Each number is 128 + 32 x the weight over its row's rms, rounded and kept within 0 to 255. Layers, rows and columns count from 0. The size above them is the row's rms in percent of the matrix's.

# layer 9 attention value, 256x128, rms 0.113, rows 182-202, columns 64-127
size [105 110 106 127 116 111 109 114 105 118  86  82  76  80  78  83  80  68  72  82  69]
[[111  97 127 139 135 138 166 109 150 105 112 147  98 153 129 142 124  70 113  93 109 189 128 107 173 141 143  93 176  86  77  96 162 152 141 107 101 115  89 177 123 116 197 171 118 117  62 126 103 149  94 174 160 164 130 147 181 119 133 129 159 145 140 122]
 [150 137 140 186 120 115 107  74  77 122 123 158  71 164 114  78 121  95  71 137  63 164 125 132  88 139 110  72  97 214 136 132  56 101 156  95 139 130 132 115 146 146 146 187 144  85 154 155  70  95 200 167 159 139 117 104 122 127  96 150 166 123 130 156]
 [ 95 168 128 110 159 171 200 174  97 173 140 122 138 127 109 129 182  82 122  76  92 110 106  98 166 114 143  68 138 124 115 137  97 180 101 145 154 134 103 154 146 131 132 140  93 163  78  95 100  97 133 139 133 133  35 120 122 180 150 108 102  84 122 180]
 [115 126  84 153 127  97 144 128 169 130 168 148 136 107 225 110 127 184 107 145 127 124  85 130 132 128 159 138 152 158  76 179  71 126 171 113  79 117  98  93  56 154  89  88 107 135 106 139 156 149 156  50 135  71 102 161 100  91 140 172 131 173 117  99]
 [171 174 174 147 169 173 121 120  88 156 116 121  88 156 146 129 133 165 178 131 147 132 184 125 158 130 119 140 119  73  98 160 130  93 187 142 107  97  83 127 135 188  84 103 142 135 133 115  93  91 106  75  76 152 133  96 128 140 165 182 123 119 126  63]
 [121 165 151 126 139 151 170 119 108 132 138 126  83 124 141 132 117 113 155 105 132 130 137 126 153 196  81 149 191 133 136 196 111 110 109 105 101 102 102 181 211 121 167 168 143  56 170 166  98  92 140  86  66 104 177 104  54 169 152 121  93 124 124 185]
 [118  82 132 156  80 104  89  38 163 137  87 101 143 164 171 139  99  87 182 111 155  67 149 165 145 171 101  84 104 121 171 161 102  76 106 165 113 156 125 154 128 100 113 137 143 156 128 139 137 138 158 117 141 135 106 109  91 115 119 125 122 146  91  77]
 [ 98  50 147 125 168 152 114 136 124 101 117 107 145 116 101 147  66  88 145 116 161 165 165 112 162 149 129 149 114  48 108 137 162 146 133  60 109  97 162 147  97  99 105 146 127 133 110 166  68 124 139 173 140  91 107 122 123 134 152 126 143 128  48 147]
 [140 103 160  75 181 150 110 158  81 147 101 121  92  96 149 133 115  91  80 136 112 103 131 110 138  46 130 163 169  84 118 155  98 141 198 169  88 146 135 101 146 161  66 118  79 193 122 148 155 114 120  75 123 127 136 144 148 220 127 161 126 112 173  92]
 [107 143  85 120 168 113 116 170 144 161 148 103 132 115 182 103 131 169  90 167 167 129 108  72  91 124  86 151 118 168 131 157  82 186 141 119 133  74  80 177 142 121 136 163 114  69 139 113 125 117 164 139  84 134 134 134 148 155 148 121 140 136 126 101]
 [137 169 170 132 142  51 123 177 159 113 120 117  90 139 114 156  72 137 113 122 151  66 139 153 106 178 140 146 134 114 199 165 125 110 116 147 157  55  50 142 122 120 131 132 126  97 118 148 126 158 136 145 119 164 103 193 137 121 129 116 127 116 162 146]
 [128 114  90 151 126 129 120 114  95 149 144  84 148  76 132 113 117 116 105 100 132 119 122 196 100  81  88 247 166 143 175 164  73 143 117 129 152 150 112  98 156 117 121 162  78  90  82 148 115  68 122 109 151 171  86 204 128 113 105 171 124 199 117 160]
 [128  99 106 128 138 188 118 110 135 130 107 156 181  58 125 128 197 138 105 148 173 183 193 145 134  61 172  94 121 124 109  89 152 129 225 158 141 135 140 137  74 162 158 135 155  97 123 106  78 131 109 166 101 144 206 117  96 121 109 105 117 129 120 104]
 [119 117 104 185 119 129 123 182 112 121 141 110 164 100 147 196  90 132  91 123 182  59 164 147 159  78 188 121 100 182 135 127 139 131 168 169  81 186 124 111  59 135  74 120 150 150  84 127 132 114  77 172  78 124 150 137 199 135  70 146 127 146  94 171]
 [101 149  99 134 193 154 136  82 109 136 150 107 143 168 155 120 156 107  53 187 103 159 123 158 180 101 157 112 136  62  94 108  97 124  81 145 102 107  99 133 102 157 123 161 104 170 116 202 184 127 157  87 100 127 148 138  75 140 179 124 155 115 152 123]
 [143 120 201 121 157 215  89 100 152 140  63 195  89 112  91 141 157 123 160 108  77 186 101 115 140 147 134 171 118 110 137  89 166 149  98  87 137 136  99 188 131 130 117 103 161 146 146 158  95 164  99 108 110  82 111 181 110 182 162 146 101 160 121 153]
 [100 154 147 126 139 118 133 176 117 126 181 117 178  61 135  79 143 232  90 137 127  82 131 158 157 197 166 124 133 107 117 150 139 145 115 106  59  84 134 185 142 131 181 144 116 158 103 128 120  93 167 170 174 108  51 204 115 152 137 118 124 120 143 145]
 [112 160 119 165 112 132 138  92  86  93 146 100 161  85 118 147 157 127 126  80 112 110 109  79 105 155 126 155 152  84 124 132 111 146 126 122 125 102  92 144 112  94 156 165 109 208 183 136 200 126 110  86 101  84  86 182  80  77 188 148 118 137 154 113]
 [110  70 124 154 166 130 128 118 149 155 106 150 140 144 101  84 184 128 168 178  97 138  60 140 162  73 115 155 108 145 109 143  85  82 107 154 133 139 110 106 125  87 118 132  89 168 159 172 173 177 163 159  89 193  74 119 134 153  31 143 151 206  91 156]
 [123 111 144 141 123 120 129 133  89 110 172 110 107 129 111 175 104 112 112 119 172 117 120 130 175 117 157 121 111 139 139  92 117 132 177 205 152  94 121 222 122 162  86  81  53 144 186  60 156 142  82  73 169 195 118 126  93 109 118  85 127 120 143  93]
 [101  80 192  89 152 130 133 166  69 127 122 124 172  85 177 132 147 118 111 129 217 176  86 136  70 161  87 155  32  99 180 119 107 115  89 114 124 166 122 114 145  84 159  86 130 149  99 122 126 102 188 108 113 108 174 114 177 125 150 144 131 143 137 169]]
# layer 9 attention output (transposed), 256x128, rms 0.0655, rows 182-201, columns 64-127
size [101 107 112 128 126 114 117 115 113 114 101  78  80  89  85  89  84  80  86  88]
[[ 94 137 100 114 125 116 165  88 154 113 131 145 147  99 130  92 119 135 162 184 103 130 165 199  83  81 100 165 118 149 139 170 123 142 154 154  89 115 117 104 155 197  76  83 115  89 143 141  75  96 144  92 152 123 155 184 136 142 176  92 123 139 134 135]
 [103 101 152 101 133  87 153 160 128 158  87 150 105 115 183 147 164 111 127 113 237 145 133 167 148 127 100 121 182  45 106  91 142 151 152 163  86 172 127 171 128  99 138  60  95 139 102 101 189 145 112 116 138 163  77 104  81  86 139 145 110 142 101 197]
 [ 80 151 127 114 106  81  47  68 185 113 141 151 125 138 120 101 154 144 141 108 139 179 133 202 139 180  91 216 119 122 118 148 103 143 191 163 125 102 121 136 159 126 136 134 162 101 124 167 113 176 114 126 154 105 168 162  64 118  97 142 187 138  89  89]
 [102 141 138  89 158 181 102 102 116 162 140  96 160 144  76 135 114  74 127 104 139 117 128 135  91 113 145 107  98  95 101 131 220 150  85 136 113 199 128 185 157  77 165 116 149 104 156  68 146 120  94 180 139 162 125  58 115 133  93 130 141 102 160 152]
 [ 92 121 101  97 166 120 126 113 171 115 200 140 139 100  71 136 133 143 127 185 169 149 122 119  96 126 153  64 145 183 146 103 108 143 139  96 145 107 172  98 143 118 150 116 122 150  44  74 140 199 124 119 186 135 177 175 158 134  62 144 139  88 160 108]
 [117 128  68 154 115  78 109 118 133 165 120 131 126 177 189 175 149 143 151 168 138 138  71 123 111 112 184 131 167 108  88 103 161 135 147 155 145  89 160 112 138  94  59  89  92 122 140 100 134 172 151 143 136 142 121  69 142 112  77  90 119 173 106 172]
 [126 129 136  81 126 172 125 136  82 109 135 175 120 156  75  93 134 136 187  78 143 145 134  93 118 103 124 174 138 111  86 149 126 203 124  99 165 128 130  96 127 106 110 123 135 118 169 145 164 156 115 136  66  98  91 154  74 173 138 127 139 145 165  78]
 [102 177 111  99 136 162 109 137 152 160 132 101 123 110 127 140 168 112 170 146 115 135 168 126 142  88 147 116 117 148 113 155  62 152 103 149 156 196 115 121  99 140 170 114  76 132 184 123 164 130 117 178 134  73 161 119 136 136 127  78 126  74 161 187]
 [129 167 117 111  97 114 132 128 176 129 203 113 161 158 144 118 136 109 143 117 156 122 156 105 137 164 146 107  74 144 121  87 117  69 135  37 111 108 107  73 138 120 185  87 145 117 119  92  88 186 116 185 174 147 113 122 113 103 108 198 168  93  80 118]
 [119 121 113 134  99 134 159 115 124  95 160 165  99 140 100 141 134 100 192  87 133  68 147 149 176  87 189 143 156 122 125 106 203 119 132 171 157 130 187  88 153  78  73 111  98  65 130  77  55 142 126 143 145 201 159 156  75 127 127 117 141 142 145 107]
 [167 127 124 124 123 130 120  95 121 136 185 111 114 171 135 159 125 114  73 146 115 101 153 104 130  76 118 106 130  89 123  80 137  86  82 162  91 135 167 116 213 156 149 110 159 178 158 113 102 161 135 137 141  93  94 103 117 117 148 128 158 133 116 122]
 [129 155 168  99 141 160 136 148  82 136  73 163  94 157 159 101 133 162 139 134 108 141 118  92 142 123 118  30  87 186 115 110 168 106 171 109 122 101  98 145 108 132 105 132  85 159 110 152 159 173  88 155  69 105 147  87 154 174 118  88 119  57 185 137]
 [127 161 168 164  75  67  81 158 170 144 157  67 134 189 135 134 123  96 187 142  97 129  71 140 160 100 125 152  91 100 102 117 167 118 115  71 100 157 112 144 121 109 172 120 126 127 121 172 143 135 202  87 131  80 104  80 109 151  96 120 126 179 145 134]
 [171 157 129 102 101 135 115 106 161 158 143 104 134 139 113 111 186 111 136 128  84 136 111  69 119 101 109 113 104  66  96 112  79 159 150 120 170 148 134 194 190 127 182 147  89  84 149 172 122 226 145 119  78 131 110  68  69 134 176  98 164 141 153 134]
 [162 156 148 163  72 109  78 143 146 122 141  88  80 108 133 154  87 147 153 102 154  87  79 126 142 148  77 129 162 159 175 153 128 118 194  81 129 167 159 170 116 149 125 119 139 107  94  97  54 104 132 124 125 134 127 134 135 121 128  96 147 149 137 141]
 [188  74  63 101 144  89 153 106 103 117 166 119 151 156 147 160 149 144  94 137 184  80 137 145 176 170 178  72 154 159 176 161 106 122 107 157  96 108  93 120  86  77 124 157 114 119  80 119 206 123 129 155 103 112 107  79 175  96  91 141 125  49 131 105]
 [144 120 112 118  46 132  91  62 124  91  54 166 104 166 137 182 122 109 167 115 133 151 147  98  92 110  89 172 198 113 116 125  86 121 106 129 158 139 117  99 107  97  80  87 178 126 132 123 228 126 108  97 136 203 174  99 153 143 109 105 135 151 132 175]
 [101  91 103 111 154 120 141 119 128 134  90  82  85 150 123 181 110 138 109 163 155 180  88 139 163 138 104  96 126 163 154 126 137  82 140 123 109 140 161 130 113 148 108 102 160 108  86 195 122  92 151 134  88 172 140  97 141 156  88 113 154 106 172 166]
 [193 189 163 156 101 129 159 145  80 138 178  92 136 145 123 165 128 104 116 117 136 147 172 158  79 114 149 143 127 134 123 144  98 155 193 106  77 111  89 148 120 124 142 129 120  59 140 129  72 154 134 188  86  58 181 135 137 103 181 162 106  45 148 127]
 [ 83 162 167 132  99 107 169  98 152  95  97 146 117 100 150 121 129 118 168 136 117 117 116 134  68 140 131 137  79  85 134 126 157 126 121 110 148 188 186 119 108  93 188 135 215  99  88 153  31 143 171 102 116 102 114 132 112 133 115 142 196 147 126  98]]
# layer 9 attention query, 256x128, rms 0.0883, rows 192-223, columns 64-127
size [ 61  82  79  73  67  67  55  66  87  61  60  58  74  82  75  70  59  57  66  68  57  58  76  69  73  78  80  58  55  62  66  66]
[[175  85 164 127 156  86 206  75  92 140 173 111 186  98 107 113 127 114 151 156 126 183 117 139 192 157 142 121 123 147 168 161 164 113 139  82  64 141  82 123 127 180  54 196 128  95 108 142 161 147 161 154 159 145  84 118 136  88 120 119  97  87 107  86]
 [153  68 181 130 170  92 132 142 135  80 117 119 110 115  75 173 141 178 196 166 199 148 119 125 168  82 162 172 124 142 156 122 120 136 134 157 176  91 111 174  86 116 106  95 124  83  66 136 117 173 124 136 123 119 176  86 186 146 133 156  88 138  89 128]
 [134 112 151 132 148 131 190 144 121 117 137 174 198 112 133 161 132  95 141 182 161  97 137 169 136 150 146 148 156 177 128 149 128 112  99 144 109 109  99  98 127 172 100 125 122 101 129 136  97 132 151 143 118 106 194  81 128 145 159 122  59  41  95 141]
 [ 94 140 126 139  88 106  95 140 181 166  98 148 103 132 141 165 133 146 159 154  94  55 109 123  75 132  74 148 124 202 136  60  91  97 121 166 132 196 157  96 133  81 170  50 104 131 165  90 133 112 153 132 129 149 124 161 143 146  95 111 116 165 100 155]
 [114 104 136 116 135  99 133 127 148 103 115 109 107 108  95 152 161 189 145 131 160 105 104  85  63  96 108 208 136 171 153 133 109 128 111 120 181 123 216 160  87 118 142  41 160 144 160 103 105 122 163 129 144 122 176 126 184 176  88 114 131 135 135 126]
 [103 103  99 138 126 148 123 163 135 140 117 135 119 148 141 119  57 134 105 126  60 133 101 106 132  88 162 174 155  33 146 116 146 132 136  95 136 114 105 106 132 105 158 161 155 147 166  99 111 171 169 136  92 125  92 135  98 177 152 111 145 188 129 108]
 [102 115  57  97 142 156 147 162 102  42 169 131 166 136  81 105 119 144 137 123 136 131 146 181 159  92 133 203 154 165 167 144 170 185 140 112 190  81 157 170 118 114 163 151 170 196 110 114  87 126 131 100 123 115 159 164 117 118 145 112 153 161 112 100]
 [ 92 136  82 170 144 190 151 130 156 108 181 148 178 124 167  75  94  91  87 115 111 115 183 112 134 153 145  87 140  87 119 132 153 165 174  68 150  60 156 113  95 114 150 183 128 107 156 148  56 174 118 105  86 112 126 123 121  96 167 100 157 107 105 131]
 [ 88 117  69 121 124 147 118 134 154 178 191  78 132 156 122 106  95 118 101  47 102 139 189 111 157  87 141  95 144  77 131 129 107 143 107 105 156 123 149 124  97 171 136 138 123 173 118 122 117 151 119  48  72 134 119 129  83 109 171 137 161 177 131 127]
 [159 163  81 167 152 151 126  84 101 147 135  71 137 155 122 127  65 154 132 124 120 171 164 135 151 110 127  50 173  99 132 171 112  97 151 147 168 106 131 121 131 157 139 100 122 128  47 114 156 152 129 104  94 130 131 158  56 106 103  85 143 105 155 128]
 [122 159 118 104 147 117 100  98 169 134 130 123 126 153 174 166 133 101  41 118  98 155 118 101  52 139 141 127 135  90 127 118 129 117 102  95 104 157 136 107 184  96 146 180 170 140  95 175  86 116 160 120 147  91 124 162 164 111 102 142 156 114 172  86]
 [156 156 143 158 114 100 140 106 125 169 133 135 130 176 110 218 125 126 125 170 126 142 101 149 119 127 136  81 101 184  52 156 157 123 112 116  63 187 140 107 158 140 110  60 151  88 135 107 111  90 103 120 111 163 120 116 143  88  87 108 150  99  85 125]
 [128 124 103 177  96 159 126 185 107 135 116 117 120  68 155 115 119 170 203 125  99  85  90 150 146 108 105 205 133 123 140  87 168 133 148 128 115 167 107  83  80  99 101  59 105  96 204  96 158 108 126 160 126 135 121 124 113 164 115 134 126 156 108 118]
 [131  80 126 124 106  88 200 107  99 140  53 126 124 120 144 183 158 143 162 169 165 101 132 137 106 158 115 162 158 143 151  92 122 152 126 149 152 168 135 127 143 120 156  79 121 140  93 148 171 109 141 183 172 136 175 149 159 110  80 122  90 136 149 141]
 [169 106 195 103 186 105 138 109  82 110 110 154 135  89 124  76 189 151 193 115 145 124 180 152 134 100 151 110  95 120 147 159 161  81 111 127 147 118 109 143 133 159  68 145  76 189 132 100 118 163 127 155 130 136 167  76 123 133 107 123 138  83  63 114]
 [162 199  80 107 143  91  98 111 141 149 165  99 173  97  80 109  89 125 163 102 136 178 117 161 152 168 103 125 169 131 112 186 105 117  83 182  63  98 134 109 154 151 139  96 138 115 142  93 178 133 132 106 112 100 164 149  90 120 148  67 142 149 122 134]
 [144 103 175 127  84 110 106 163 111 158  84 122 172 140 170 107 120 147 175 166 111  73 104 123 111 139  99 145  85 142 114  66 156 105 132 119  75 182 137  85 152 127 154  89 167  79 168 108 149 167 147 141 144  82 140 115 172  99 131 120  82 108 100 149]
 [151 141 131 134 125  81 125 157 133 108 115  75 121  84 124 135 131 117 130 159 140 119 141 107 144 126 110 118 138 192 117 111  91 182 158 133 214 134 137 156 118 127 170  73  60 145 108 161 114 152  71 135 136 118 114 173 123 119 123 127  96 169  96 143]
 [161  98  97 125  67 119 139 148 112 132 140 165 147 132 215 177 111 110 117 193 113 108 129 158 160 147 125 151  95 129 124  11 141 153 114  99 136 154  75 103 151 107 166 110 150 139 101 175 112 139 103 115 141 206 118 171 129  97 139 127 127 133 122 168]
 [168  92 137 108  92 129  60  64 145 178 133 124  88 123 113 154 136 174 155 142 135 160  70 161 136 106 179  91 121 123 129 131  96 111 176 107 166 136 110 111 116 119 104  67  94 143  63 180 126  96  93 123 126 169 221  98 136 151 118  95 113 128 146 167]
 [106 127  82 120 172 127 106 125 201 128 107  89 107 186 116 144  84 108 114  75 162 173 158 111 128 126 137 129 116 102  90  73 116 111 140 173 121  84 137 100 159 107 195 103 176 142 147 132 139 127 146 143 145 133 157 125 140 102  65 127 146 199 117  87]
 [ 87 109 102 106 135 146 114 177 158  78 105 162  61  96 174 106 126 114 139 132 119  90 152 109 106 156  96 138 101 151 170  36 110 145 149 119 156 180  96 139  81  75 163 110 113 120 131 196 100 116 133 105 117 112 108 131 177 110 121 157  93 124 163 137]
 [156 107 170 170  96 127 121 153 125  79 153 139 166 148  89 139  87 188 120 167 153 118 121 106 155 149 199 105 107 148  94 125 100 144 180 114 101  83 118 200  48 134  75  72  66  80 124 128 129 131 105 154  91 124  99  75 125  68 142 130 139 128 137 129]
 [131 129 142  92  57 128  86 102  84 157  66 131  68 130 130 106 167 101 170 147  76 102  65 128  74 151 113 148 120 118 147 162 119 134 127 103  96 172 115 138 102  93 167 125  80 131 104 121 140 124  93 160 125 180 146 111 185 133  72  77 123 154 178 142]
 [109 120 136 153  96 122 189 147  58 136 112 181 172  89 176 167 131 119 167 195  99  90 156 126 114 146  44 153 145 177 140  79 178 134 113 128  99 191 127 104 160 141 144 112 123 111 139 133 118 118 173 127 176 108 134 105 117 178  97 140  92  62 162 164]
 [ 94 112 128  94  72 154 138 142  94 123 159 106 117 124 112 103  78 121 117 126  76  89 134  85 179 129  76 126 158 140 184 119  86 147 171 100 177 126 135  73  60 160  78 128 109 130 134 133 148  97 120 103  97 103 126 115 112 156 145  84  99 119 111 144]
 [194  91 112 117  82 128 109 120 116 186 175 161 138 113 146 184 130 116 132 168 129 137 139 153 184 151  94 119 119 160 206  69  92 152 181 113 134 151  76 140 110 101 103 130 121 113 110 166 158  79 107 163 148 202 157 128 126 116 164 105 110 161 102 173]
 [100 119 124 159 121 180 166 136  98 150  96 185 186 123 158 116 138 103 131  73 105  86 143 164  65  76 158 138 110 117 103 136 210 138 129  77 169 147 133 117 141 134 162 120 158 151 127 103  81 159 157  81  88 100  96 134  96 162 176 193 135 107 114 141]
 [ 83 128 122 139 118 185 113 133  88 124 132 120 192 100 129 129 180 176 108 192 129 126 105 141 110 189 109 145  96 167 130 100 192 151 141  54 151  94 119 168 121 129 175  86  95 155 171  97 117 110 129 152 179 132 144  58 110  78 145  74 159  91 149  93]
 [177 150 109  90 126  73 107  70  89 173 142 132 167 104 109 120 118 110 176 110 106 137 143 177 210 167  77 105 106 110 108 124 119 109 140 134 134 164 117 106 162 186 100 120  99  94 149 122 161 128 136 106 120 151 186 138  88 120 146  91 113 120 129 119]
 [137 112 147 131 120 145 118 128 118  96 122 126 104 130  94  96 167 151 151 116 165 128 112 105 116 148 125  93 120 113 110 185 115 124 144 136  72  65 157 165  88 130 142 118  86 123 188 105 118 154  75 165 156 125  61  98 113  56 157 150 184 143 113 116]
 [139 161 116 113  97 135  84 127 235 129 116  89  70 157  65 154  69 132 132  99 118 189  86  91 169 137 103 153 112 119  98 119  59  93 131 156 128  70 152 136 107  99 152  99 119 111 160 135 132  70 126 157 122 139 134 146 118 137 115 126 150 195 150 106]]
# layer 9 attention key, 256x128, rms 0.0916, rows 192-223, columns 64-127
size [ 61  86  86  68  70  62  61  64  77  61  57  57  61  77  69  64  56  56  67  73  59  53  58  67  70  80  71  55  56  59  68  72]
[[ 88 100 142 147 103  98 124 140 154 113 112  79 133 161  94 132  66 111 114 164 129 118 103  99 158 117 126 129 138 140 159 146 138 131  93 104  73 139 114 160  79 133 101 163 113  75 150 190 150 130 121 147 155 144 138 102 172  90 148 118 103 145  96  73]
 [136 102 134 118  88  99 170 166 127 150 145 119  94 108 132 127  80  95 109 174 143  95 163  92  96 123  96 171 115 157 163  90  77 140 130  88 183  66  60 151 156 105 168 151 123  73 135  87 149 124 154  81 143 124  58 143 144 115 131 132 168 101 143 159]
 [155 135 137 126 132  98 194 160 132 159 131 135 147  90  93 132 101  69  87 128 156 111 123 110 131  98 123 107 126 169 120 112  32 105 109 111 163  97  66 118 135 150 132 149 146  94  94  71 167  64 142  50 143 121 122 157 120  84 165 149 184  64 177 140]
 [119 115 146 111 152 131 134 116 115 141 124 149 157  57 197 144 182 133 149 103 138 155 174 139 131 145 128 137 136 126 136  82  76  39 137 152 131 129 145  95 136  81 125  86 177 168  97  74 168 114 109 114 111 106 142 132  93 182 132 126 112 134 147 121]
 [127  72 152 125 105 111 227 121 120 148 136 153 145 109 134 187 111 140 153 113 138  77 170 141  78 133 124 101  71 178 161 115  90 113  97  68 201  72 120 161 146 150 105 133 205 141 124 114 144 136 141 112 120 121 122 169  90 115 127  72 110 113 157 155]
 [ 92 123  92 165 129 111 160 170  77 139 112 136 108 146 127 127  86  70 138 130 185 103  88 102 128 130 150 136 123  56 111 119 143 192 135  97 134  88 127 172 115 159  94 106 128 127 148  84 141 143 147 143 123 146 114 121 162 171 141 106 162 159  58 157]
 [114  81 128 115  96 126 151 183 139  61 108 135  98 102 111 204  94 105 134 133 112  96  97 131  92 121 116  74 110 169  94  66 104 141 146 129 169 165 136 152 145 147 138 123 137  96 111 142 116 137 143 117 146 129 119 118  90 136 156 120 150 147 104 190]
 [104  65 139 113 187 166 133 158 150  49 116 105 114 147 104 154 124 130 176 156 218 128  89 129  96  73 141  88 125  96  34 111 104 132 141 136 137 146 153 112 118 184 113 140 154 109 147 166 120 163  90 172 140 125 143  95 157 150 119 137 147 110  48 111]
 [144  86 129 137 155 129  82 161 139 103  90  88 144 154 137 121 143 147 152 125 155 102 128 170 132 136  69 113  84 118 111 134 136 170 142  94 125 116 174 114  88 134 105  62 113 171 157 126 106 160 100 179  91 102 119  77 124 152 106  73 103 190  82 168]
 [149 116 109 185 158  92 103 130 120 133 103 123 113 177 103 123 112 174 103 163 172 165 134 194 118 182  37  86 133 104 101 119 167  94  95 110 119  92 157 132 106 149 152  71 129 138 121 151  96 171 114 152  97 117 149 149 141 135 177  85 118 150 167 184]
 [ 94 144 133 111 163 136 112 129 112 114 126 131 124 114 148 185  91 151 100 120 137 140 111 120  72 112 151 148 116 125  97 182 207 157 143 207 106 159 166 122 123 124  99 130 131 155 124 145  89 103 175 142 146 132 105 158 198 142  96 144  83 107 151  53]
 [148 127  77 178 177 105 172 118 117  72 104 109 144 178 154 150 170 106 181 105 127 139 134 125 148  95 140 112 157 135 170 149 142 119 155 158 117 135 153  68 137 122 104 100 168 131 131 116 134 113 127 118 107  91 122  98 118 121  75 116 168 178 151  90]
 [ 95  65 113 189  70 161 148 138  83 130 116 144  96 141 138  90  62 111 173 129  46 121 131  75 135 141 177 155 195 123 178 101 123 139 118 185 153 155 115 177 138 116  75  44 179 165 138  94 154 133 129 146 122 125 146 124  91 129 137 156 109 158 107 139]
 [142 156 170 108  87  80 185 102 147 157 104 148 130  73 126 144 106 129  85 190 170 149 135 121  79 151  95 158 186 143 145 113 113  79 121  91 171  97  93 140 125  81 168 150 123 121 109 131 155 113 183  57 114 126 102 180 141 112 190 139  94 124 170 105]
 [156 143 144 143  62  81 110 102 103 187 172 118 125 195 137  68 126 140  97 155  55 147 155  87 181 121 121 123 126 112 140 173 128 132 124 132 116  92 106 157 128 125 154 115  93 104 126 103 107 136 135  67 145 130 122 142 116  68 204  90 143  69 139 117]
 [145 130  81 182 135 114 153 163 130 133 124 130 138 144 117  92 122 113 104  35 128 135 124 171 178 157  83 109  87 109 177 130 146 105 126 140  59 123 145 108 162 170 141 131 116 178 164 148 127 147  96 145 105 142 191 108 123 107 135  97 137 159 172 193]
 [ 92 132  93 109 109 114 186 178  49 144 136 156 134 131 150 129 156  98 165 122 130 117 161 102 108 146 128 189 149 149 141 128 179  84 114 108  81 146 161  42 157 111 104 143 166 119 149  79 193 119 122 130 148 123 178 107  96 122 131  96 131 158 108  91]
 [141 164 145  39 166 113 144 113 184 160 121 134 168 104 152 132 134 143 144 123 171 113 139 159  78 151  79  94 128 143 112  79  78  78 111  75 162 116  80 154 130  85 158 130 166  77 100 161 142 157 149 127 106 113  96 160 160 106 103 146 109 143 114 199]
 [191 143 152  78  93 146 117 142 117  56  74 135 110  94 155 182 120 164 187 147 116 161 172 131 100  90  98 125 158 128 118 109 120  97 165 176 137 206 148 136 138  86 166 117 111 146  82  98 122 111 102 117 149 149 131 110 107 150  90 196 140 173  80  62]
 [169  97  89 149 107 101 127 109  80 130 147 111 118 163 179 115 125 111 108 128  76 141 169 115  64 170 111 197 153 132 162 182 125 135 151 138  98  78 151 150 151  97 140  81 160 169 123  90  81 132 111 120 133 110 113 154 147 144 130  71  79 145 152 138]
 [120 120 105 132 174 128 108 125 127  73 162 152 159 160 158 100 179 147 199  86 133 143 170 167 162 175 142 110 132 117 144 106 116 114 157 137  87  88  79  74 103 117 160 103 112 145 178 163 120  91 169 128 126 197 125 160 112 149  44 102 132 140 132 163]
 [113  90 131  74 172 169 100 111 128  59 116 106 125 115 125 175 127 169 135 146 182 105 134 169  95 103 189 120 100 179  92  68  76 104 100 135 200 156 124 140 144  82 127 151 141 141 107 176 122 108 138 139 145 112 110 144 129 130  75 144  92  82  75 112]
 [165 118 170 104  81 123 167 194 141 101 163 164  94 128  40 119 121 131 166 129 140 103 147  75 146 127 122 139  93 142 165 109 122 150 125 164  86  74  58 139  92 127 112 200 158 131 147 135 134 185 183 167 184 155 121 122 150 132 155 108 175 157 174 136]
 [109 114 146  95 116 119 131  60 100 158 171 149  77 125 144  93 139 157  92 149  22 149  72 137 132 179 144 189 143 150 153 164  98 160  96  90 134 122 151 169 135  99 132 119 116 151 108 153 155 134 121 136  91 156 108 167 166 112 182  86  93 104 194 109]
 [129 149 141 147 101 122 213 117 125 172  80 128 143  56 131 198  91 126 120 132 157 125 129 141 103 105 118  76 118 164  82  67  79  74  85  80 202 185 105 124 153 135 113 135 159  98  71  80 169  88 175  82 183  87 153 108 121 100 146 160 137 102 144 134]
 [125  71 114 112 139 159 120 116 146 113 136 131 117 124  56 145 125  91 117 143 192 122 105 171 142 155 120 157 109 147 118 102  29 134 133  62 204  98 109 162  96 154 113  89 178 104 134 161 150 110 121 135 131  82 129 123 135 134 163  74 106 149  74 163]
 [180  82 154  60 117 131 137 122 105  79  65 138 171 106 177 153 143  90 148 140 143 149 131 127  56 127  89 137 136 155 147 123  58 117 155 161 201 139 115 167 115 111 189 113 152 113 101 118 159  71 101 160 215 141  92 145 143 105 172 182  94 141  92 183]
 [103 154 104 163  88 102 153 106  71 160  92 134 128 141  82 173 137  55 185  95 139  82  74 120  94  87 131 141 123 174  72 108 139 169 133  81  85  87 118  92 147 158  73 129 158  96  99  77 104 123 152 116 167  94 123 138 110 140 106 148 175 109 127 126]
 [111  83 124 109 128 148 165 136 122  73 111 118 167 123 124 184  90 163 163 108  58  94 146 122 103 120 152 113  89 131 128 118 147 140 101  96 110 120 158  64 183 171 142 163 144 103  82 138 108 177 116 170 190 164 203 127  82 142  94 105 104 115 123 145]
 [137 103  90 181  93 134 180 113  62 184  88  62 125 192 159  81 133  84  96  85  98 130 147 118 146 140 131 138 109 139 162 156  92 105 175 108 128  81 143 148 163 128 102  83 146 140 122  93 155  99 128 127 140 136 143 122 133 118 158  61 100 176 184 170]
 [113 133 141  87 122 146  67 117 197 125 208 137  88 148 126  49 161 121 149 153  78 109 139  58 187 105 156  95 127  83 113 148 132 126 130 163  64 122 132 148 146 142 133 186  68 125 137 195 133 181  98 164 100 140 155 131 109 136 145 151 153 103 133 108]
 [134  94  87 131 141 156  75  99 156  75 177 125 120 129 145  88 181 121 141 114 111  94 161 141 152 164 140 110 139 103 154 130 153 130 153 169  58 102 119 141 123 121 144 115 147 180 152 166  96  96  97 143 103 122 181 156 124 186 110 108  92 162 151 102]]